config.yaml
activation: "swiglu"
seq_len: 1024
doc_mask: true
Each number is 500 + 25 x the weight over its row's rms, rounded and kept within 0 to 999. Layers, rows and columns count from 0. Numbers have three digits each. The size before them is the row's rms in percent of the matrix's.

# layer 6 attention query, 256x128, rms 0.198, rows 160-185, columns 0-127
105:477528515503455505533523472504476513491488486505504542467544479489531464498503543502497481514500470529473526443492520490523486522522529480515520508485471499513511488505493514486496464518482512494498529474490526492526503504497518483468517454512527488500569490550489506510484457480461527528461514462470473553548524510493506542567488502505553492511498499526524504507489487546458506481528
116:502448511471430507500521526516455529500504435473507500497479528484487505490463482458484496496523520541469512447484509498529496476494506509489501455509512500467475477540498479556479512514490537528463493487491502481491517472506481509470499449491513457540508484515474512492473545498462504489506519503491515510490512522527515507459487503475494546491496481492514453527536484496535479434486
108:501497497517520493479554513486523512509479536473491489507480533504523531513496479550524575475523471487536488505501471519506466467508475474525509492524496493522471509446496497487514473511461479514540518506521506534496519502517514477529459528535498511492491502493521506475531557535496459535526480525543526450510522524467527533484498452503472489477541471507464468495486543512488521519496
121:513468496501504475454512518501488514515523512494523502509456542468521506500454466489508466514484539471490503529497495511516513453499477568501463488517509481469484524527479502550509513513534506514477497538521458521508548508511467498489497521499502504485450478490513478482505533499494507483523499519497524442471505483553510478426539507486460548526480481513483446491493479467498516490477
121:527454515479499520485494488463497490510502497499460546533512546499473522499462493496491527473534545499484474492486526485535483491500479482466489473495481472514512544493466479517511496510480539506486477477469464489468529486475491492556506500527549494500503479463503504491478573481503468417483508538492512467502510482497527535483505519492479490538495526458495450507511478540473516485506
096:506477502472481511482469512482529508522497472494496525489499541514461523480474466457487505495511523507490504507484491524572508470538483507460484464500466491489475495479490509515485478536538497526481485474514458495505535467441461439530519486529500518485445458461493522493453519526448477494502535505514524467462506517483515509469498492490489535547516491526504524463494506513528497495476
096:531470475440485482513502493517521553531511525485491522495469515511526507501489530472548537534541478532468465487513529524486474481485446502426516460510520501496524479515500486516523495509485487488525491486492491517512518494471520485494481494515515535477488487512498497504496522545497499466523498552505458449521472530532506537439472488471473504462511485517563513496528501508502520495481
118:434535508513467509506490475530433478461484440490516514471547485489517506527508510471490472507500533522494502480520502501489482508502530503500496516467462534493452523531501488482470512496498460512502517516518493518477443500542503514462542501466505455462527531497478492510521489524495534514478551478491519542520512483518478483506496487496546475524479511481493506496497537530535457532477
116:518494561500531483512511504468497511535479509512487475496451443477477486505525472552524513496470533484504508490500499490500429505494496490552474493525499477515538546462530486443471492513513512476543489468509502497515480522449508467492482503512510501543519464524506508494517506522506509489487478516527484484538504502495443468494511502489548481525529497502475524498552537525504456476495
094:490522481481445494491478478499493498534490476502492513449516487516483474514509479442528538505499502508481505489507538457494535500498540501474496451493533511508488460540489536533480497483497494501495506499474452462473514510550480476476532491460497500498528512530476505527477508534477501529484477475517486518517523561502494547534497521499483472492461487542536499483480505513561445476531
090:542498498466493511525447517479509466517533519516522525512500465497516506523538497441469494535507506491531477507504478463493550472517525483463490467457506493502490490534522512496526480495544515514481467523513452437513473544525496497495514481481511527549527491515485509503488515524455503506465507466565483472496498530494501502547514510555489492494500482498560528487491531494493493501511
115:524438487491474525474455505489495492542530513472501492546464497527501523518508499450487527531499476501501486474486479498494565449482508507451477468480535518545482519531480506462520479499504467531480482538489501455476493508542492485506501507474493472485491471499471479491514529524493500487487494456502438474468519523505516493437495490513450475458491502490510479481492528501494473518485
110:505472539515471490469510485474519501526502495520484487548458498512511494516515507531491527517509525504508519503463501504553491483493494523464446442513502505504514527485525497538549559513460530523512483498490517513499534488482529490504469517514478483519482431475517495449491554527519527466493510536503475465503464530537518480503512472484466539485473491458448487513498520498468504500488
084:500489528483563481504523493530484493455497484502527480520487528478495497491508509525521479528528485507504469547485501534461509521452478505562470550548478443481525527490488512510528493468524507496527529493504528535528515497516540503547480531565481487497495512484498487500495482510503508504491509528483511520514483481529474478478471478502549514503505475480458498460507472477486561528532
102:509494537483529498449477512553461499508516504521500459478489502512551464504527494518472487518524471554528501497478469547496472494496481552526437503533533501475536491498522493529488527504539523520487494472496482512498487484533516512514498516492496473525520459506523510501448505527503533515486487540484501530478478544562481466496500496508497539494466459487526501519490505544500478540508
094:506490503442547512502485471561456482501503508527524456500498505518488470484471475505494461496489471496530505566518484572474479520497511477487487573536533465492489470493513482502482519479537536498508507443508494539476499496552523492513502509523514488519515502464526504493511475545522515514514494525504493504494514489495512533469521516508535516511550501513505490495478482518496536550515
102:490472514507472525524495461465534506536495505502507559516485444522472535497495534546503529497517554443480486492494504444518476474530519491501542471487467487519494549458497513477524462505493497485495519499493481466518510499455549524498491473513521543516535522505483523467521503490494506466494535468483505485540506480491505535515477484514504441492518508468489535515490485472523472487514
093:480492496456551523493504508545471477516495513481555463523490477489468491551520524494506461510524479501539464535497484583481503483514486488518494516501505475564496490476512488479493483480543543492538531471507472510512489520508549467502489500524472482495513510447525505493504505541524514474503508486491474520519509514529492500448504468504511495502520491543482522479495502498519462557475
092:470511499464560516496475447568468503503510495489543452491449501465513468499511500504507460505510489512536467506494502561466472516506512519510490550506518445530498509507501498501481486467527504490480539474475454517506475507553562471507506500488494509491541491491526486483494508528513495525513503510499468501504499529539482530481522524529529519506526484529502513494499485512541486555495
097:511473492486466490521492504484521493464523511502478522483526498486512507487520546520491508531515477497475527478494499496526515461516536531527491476449510560490502514537462506540507507498484493494518486531524499513478520494521391522469507532511498461541459519509487528494477514491493523508427483483503527524468537512467463500535497516489491484511465530496535498484478509521450501489517
093:530494463488569473510527481527517469507520505521540479474504517502461493443485489473513488501476469518536472542470515488464494483483495485500560525512490426487507505510504493484520498513544493499482516469502493486507472469502495497489510504525518555490519513455511499467481497512528494510543515516495516465528511498479541512471466511481476516519570492508519528519475502478468547473527
101:494505514527464508506489475500567490534527518502477498467516493526525517469502511475499527524529470531528489527488469511521489460544503526523511449473520506491515498479530540542484497511504493518523501510521503503513532483522409509480540503551508512496475516511502514479489514480540485508494467473530500488488476508498477458515505572489468485522520493488551516469466452509474482512489
100:474503543515498477516509498509472523497454491556455546482516478488490513453509467521487486501444553474429523483566524483508475529492503499459503474498464546507484494495533522462497529494456527469473477506490509532501504468469545517495501468492511509501514460522469519498506478471461514495518517516474536507501505483508535499509510477504502526514463531472495517503530534512499511510497
103:478483495530491458527509517500538500450529502505492537517529535505497518514477504437475517495458488490517522540490495431536545483472481517521525513497530519474485471501515493523500502533511452480511481511538504434523567468530440510523523508529523522496479524520506490492499492461481501463524511520512517527510499496464497463512516502478470506485499468502520492528522502480487524461498
102:506510504530526486486466497557503461514529489517486485496500486476473511500515447489501496462471495535524491482496493500471443558489479518526536528501509480510508498501535468497497533511530526521480441497486497457501471528517499506548527494544461518506517490486525513491474509517493436499490490489548490471505482533508515503436498529515505539482485523548466549489536486502473486473503
098:517500455526494482512502504514555493528490513491525484461509491506491499520486517502532495493500502515493483529474487501514456426516515534501526475460524498512505527518505505511489458516513517516510517510492454552496520509505396529461488533480488495496468510494472546491517517517548493491484487468505517482482544500496469491460488548465490518501566517535530502469487485511485502517497
# layer 6 attention key, 256x128, rms 0.179, rows 160-184, columns 0-127
115:511523546510521477521526499495508497510491517484505547484513468492546499473475526536563467520536529544488504459579535491492497498455539492553502436533485488494528493499519477501510482529504483517462463495485492440478486533523502494463496504505511506486464494516465477510491458485504483491485464460496525474526499493499491480506537509540469515496499496549519505499528509508502489506505
108:524491530517537468533535497520514505498513495488488504515554488527537529516470482525524483513536500492532544511453487528480525525535507476509518424534522491467527483517528496471493524491472525505464479505536515530522527468503500471507460545515456544534482533504473538490532470519518481475479528511496499521510504475500502459479511496543496478485491509521513545511525482507497478519546
102:458515509520528511508512500493507477542487468510522499505509459478504523513544483507510471457517481474480493472559511453471541529479545520540482565456497484480493467484513506506521516480526489513457527515544499507525508506473509505540513484499509511485475524496478534512506509497503533550510471530527488456495473498465494494477525509514470485468492480487504538544525457481499452511457
104:467453536507480519534489508498492487514504524510485515482459492454485521495556510580531467495501497514491489483557499442520487499472526493506513530494512463531513477487481513525564511534531500482465505526503514504474479487488520520480539524474536489482460518514482484469490513492514494515493464531537504484501463526485483495478491541470495493493507492503492566521482453521497495536525
104:531495483507528515508495493454504501529494500502512501487505463495466482518537525488485523489457429493471514548507493487501512459490473457501531479448467481482454507536492536481460477535535478526536504506506493502510511499474504549544517519486499455462492453497492494503493487494521482485515490508526486482487570482499484491539448536477513496504536505465467476523518479476538505499513
109:518499518512521514534463496498494523479493494499503523493491482487519522527464485494503502510526491478494484477551460469524514503537488562579517478530508468489482519465507465454519554516532476573482478514519505462491526517523504518538499523513458523491482488513490486543545514522506464508507472475509503492537474491499514472479482503485536500504520454527504546518531484468512471503498
118:454506452483485518483495514498532485487523506485513462507493542512464461504501527505447517450453525457514483513500475513470505528513460518495498564483490504486495525460510504520501507488492501492541520510514515557540494498499518518521517442511468474473485482498472502493500477473466492530504512514548491527528496537503504460472449496453537481495494514494484515481477506461500484506437
095:562496533503576490521504524512510510531471492558515510475517506485511502511479516478506502502529539543496529529476536511501470507462516497471471452516511536501486452518524513453457442499477478507523462479488471484532479504499471524471508544517483529542499537525485515526503499504555507493504496501468474464484507478504484495522532503558525481512488504517495486515483491510524479498510
096:451515487497484469483485500492500515531517473477513498551497519500530515464490488515506461499462495526518491471442508538486531534477468457514501507512490527501496512520492526540511507455431529472462513507497484540481481457470534483491530497480500486497527501446469502454488489506432481509511500501502505538479523534488519496469515504522476477477498535490520517516495555515471485488456
101:517508497498520538474493531513520523467460477502491494524528514475484475515465509534507482508508503532498474552541522540529460488542488518498488465530505513494520495488494470474489514486509514485551487496505512459563514506537477505469452485516503561513496502497491489522497440482547520468513496460503496477539506492545504457497467467547517518524475482524511530478476497481511482542519
115:549540533516548492518499480521507519525501498518483510479506505476478519484497500507508479514501522536489481487490499491519460493485509531521483506523508541494502487491488485481500490459492516483540460469497462415509498561507431502483542551518498568523534526496516470514501464517518518469496518528513477459520509475523502493498500524569491508508487508516515494468473541538499503500499
090:462485515477525528453479448509505533500474487556493511541502509496458473522550512480500514497485487494475477475514518501528473487496479507494497521496529527525480495498459473433522495479497500484553502487461505498502485501511503528515523461494497554504505484487514471502496451514534493511511506510510491449534548478534477526491473435521523537496520461515522536493462507507491471543498
095:489540464523520492520517513495516471477511502484530497539497519466499474487508536469485505476482455525477516458479509455495545542467471501556470507505519512502516500521500519480526541533512490538515487513511516491542468521509492519541491550568482496495490482466508491472542454478528525479526512504499470480523556539499473472494467470491535518478508518491519518486490510471485465488474
082:490512474472474456528530528496508481461535495516473453489504506516526512519471446522540464519518490527556511514509504507499514538511529519530516493501481493513499544491520506540507521496510532511474535482536527500471535520444528498494460545479509483517490478507521514500509537512477487513479488529487490531504426528467533495519529533490461470470478530498510488507520460470464501477503
073:494490480498522494547524518472504511475521510480516506521487492473523470526493515494520475536544498527536490488506512503488500479492520510537507481562457506508505506524483540498485471499460507531489494475465500498512448507507477526509500465519497487461487488471477502485500478481553519450536467496484443550495547520515493480488457544530559506487458499497516512496500501510420500472497
074:506490479515534486534507496512498508461519531519500482505513444468539488514526470514520480499504440487523492502494532476483518521499501493491501476514522482551516501513532477511474512491467525550485499502493526515466457510490506518528463519493497501504498475534470536492516520493529468501552477434501459517513515475467519478531495522523514528507450527489484522540513511480428562486510
100:514482484505544492465532492470505503534479460524442479481552509523500481495480481486517513477517567526524537528484497507499516521492478504462509523517491501472481506512511545463491488487504508473507488484476480516534494541407508479490462513483499477547522505506521562486478513528484505531457509509499475482501480538518515494507513493549460501501524539482478472473498521491517510492474
072:529519446477578483529496531537524487464513503507489495483505455472527492507509469491553516495505461503523498524485495521487516515499494510508500506531495480528502503509511506469453511520514498557519455485500532502478463535529521498525485516539503511537503510491486555518548471509509494471501485485488421528488526485455466513491492551507524479512487502502478480479495500494448511474501
067:528528424463522489515497506523537491468532478503485494464492467471524480497522480522527499506520450488545482528509496519495479458513505499507523480527465475521480509515496495480468495506511511526514492465492531503463463528540546536513480508498478479520489463489501532503514481476530469488524480512511455538518521504459484480444489539497558487495489467474484491477503475539464506467523
074:494464546535481509509488506506499516492490473479503507523476525510469468493498527474472489486489545497453488489476529472493493521472469506463498495483523532478517509457487485489489496505453504447533498548510464519575533471526456473456525462507537539478509536488501497498516474459494536505486546525479519475464516476497513509531495488494487510476494474479558515502498539487527505508478
084:545503452490545486519504526544503482505542479505488482503506486479497514475540446460514482531478462516508535523461526456493526516491479505472519486468499506515482509508494511479485509514510535555523485469516505492471473504482498490527499539510456497547506511497538544510503507540500463499520501526529453537490547517446508483495502544506501476502474513472513508495541485488453528455503
130:490481526507441474521521534503534484493510478505489517483486519513518504501469505485494507513505570482479486489517506470509500484485491506477510515477464545460521474472500518493508471512484459457557516534517483491555552499457454456506495494522516505431479528524494475511509477448487518487485517553484465507499499517474488495532486513459486474473499482481541510482478504488476490465468
105:502463524508534502482537490478446489505477496485475526426500500514508501488502492489509469505492519530473543520534527490503506479477506488479527477498501455498479483531528504526474498482502536534457474494448519525480483481488508517496521524464532481502485454475493514440465523483484454516485434475493523500474506489527524486522535504499508542515476524536453505513532500513509532547484
107:523454478545445504526505525498487473501503428521530515490500505535510512511490479463494478491505524493483520511519532473524473478475458501500516508479459536483495446481513499515517473496521453432510483515521504435512515510494491492490499506493530447459500500507524515497525503460490532475491507551533524472502535525466487508511510509505451498498497465451512498498500475523531489478475
103:493488489521538507506493537512508514493525524490492479489495474480471527523518490517513480454485496455468522509494488521537499465528520497517485485479464464462491497528507497516487527536479482493451462492552484512509465478553501532556509492531495480478494448505482468507479518483458445490478479515546488493495501498521503511490481489476581498498456495482442513476510477521494473498456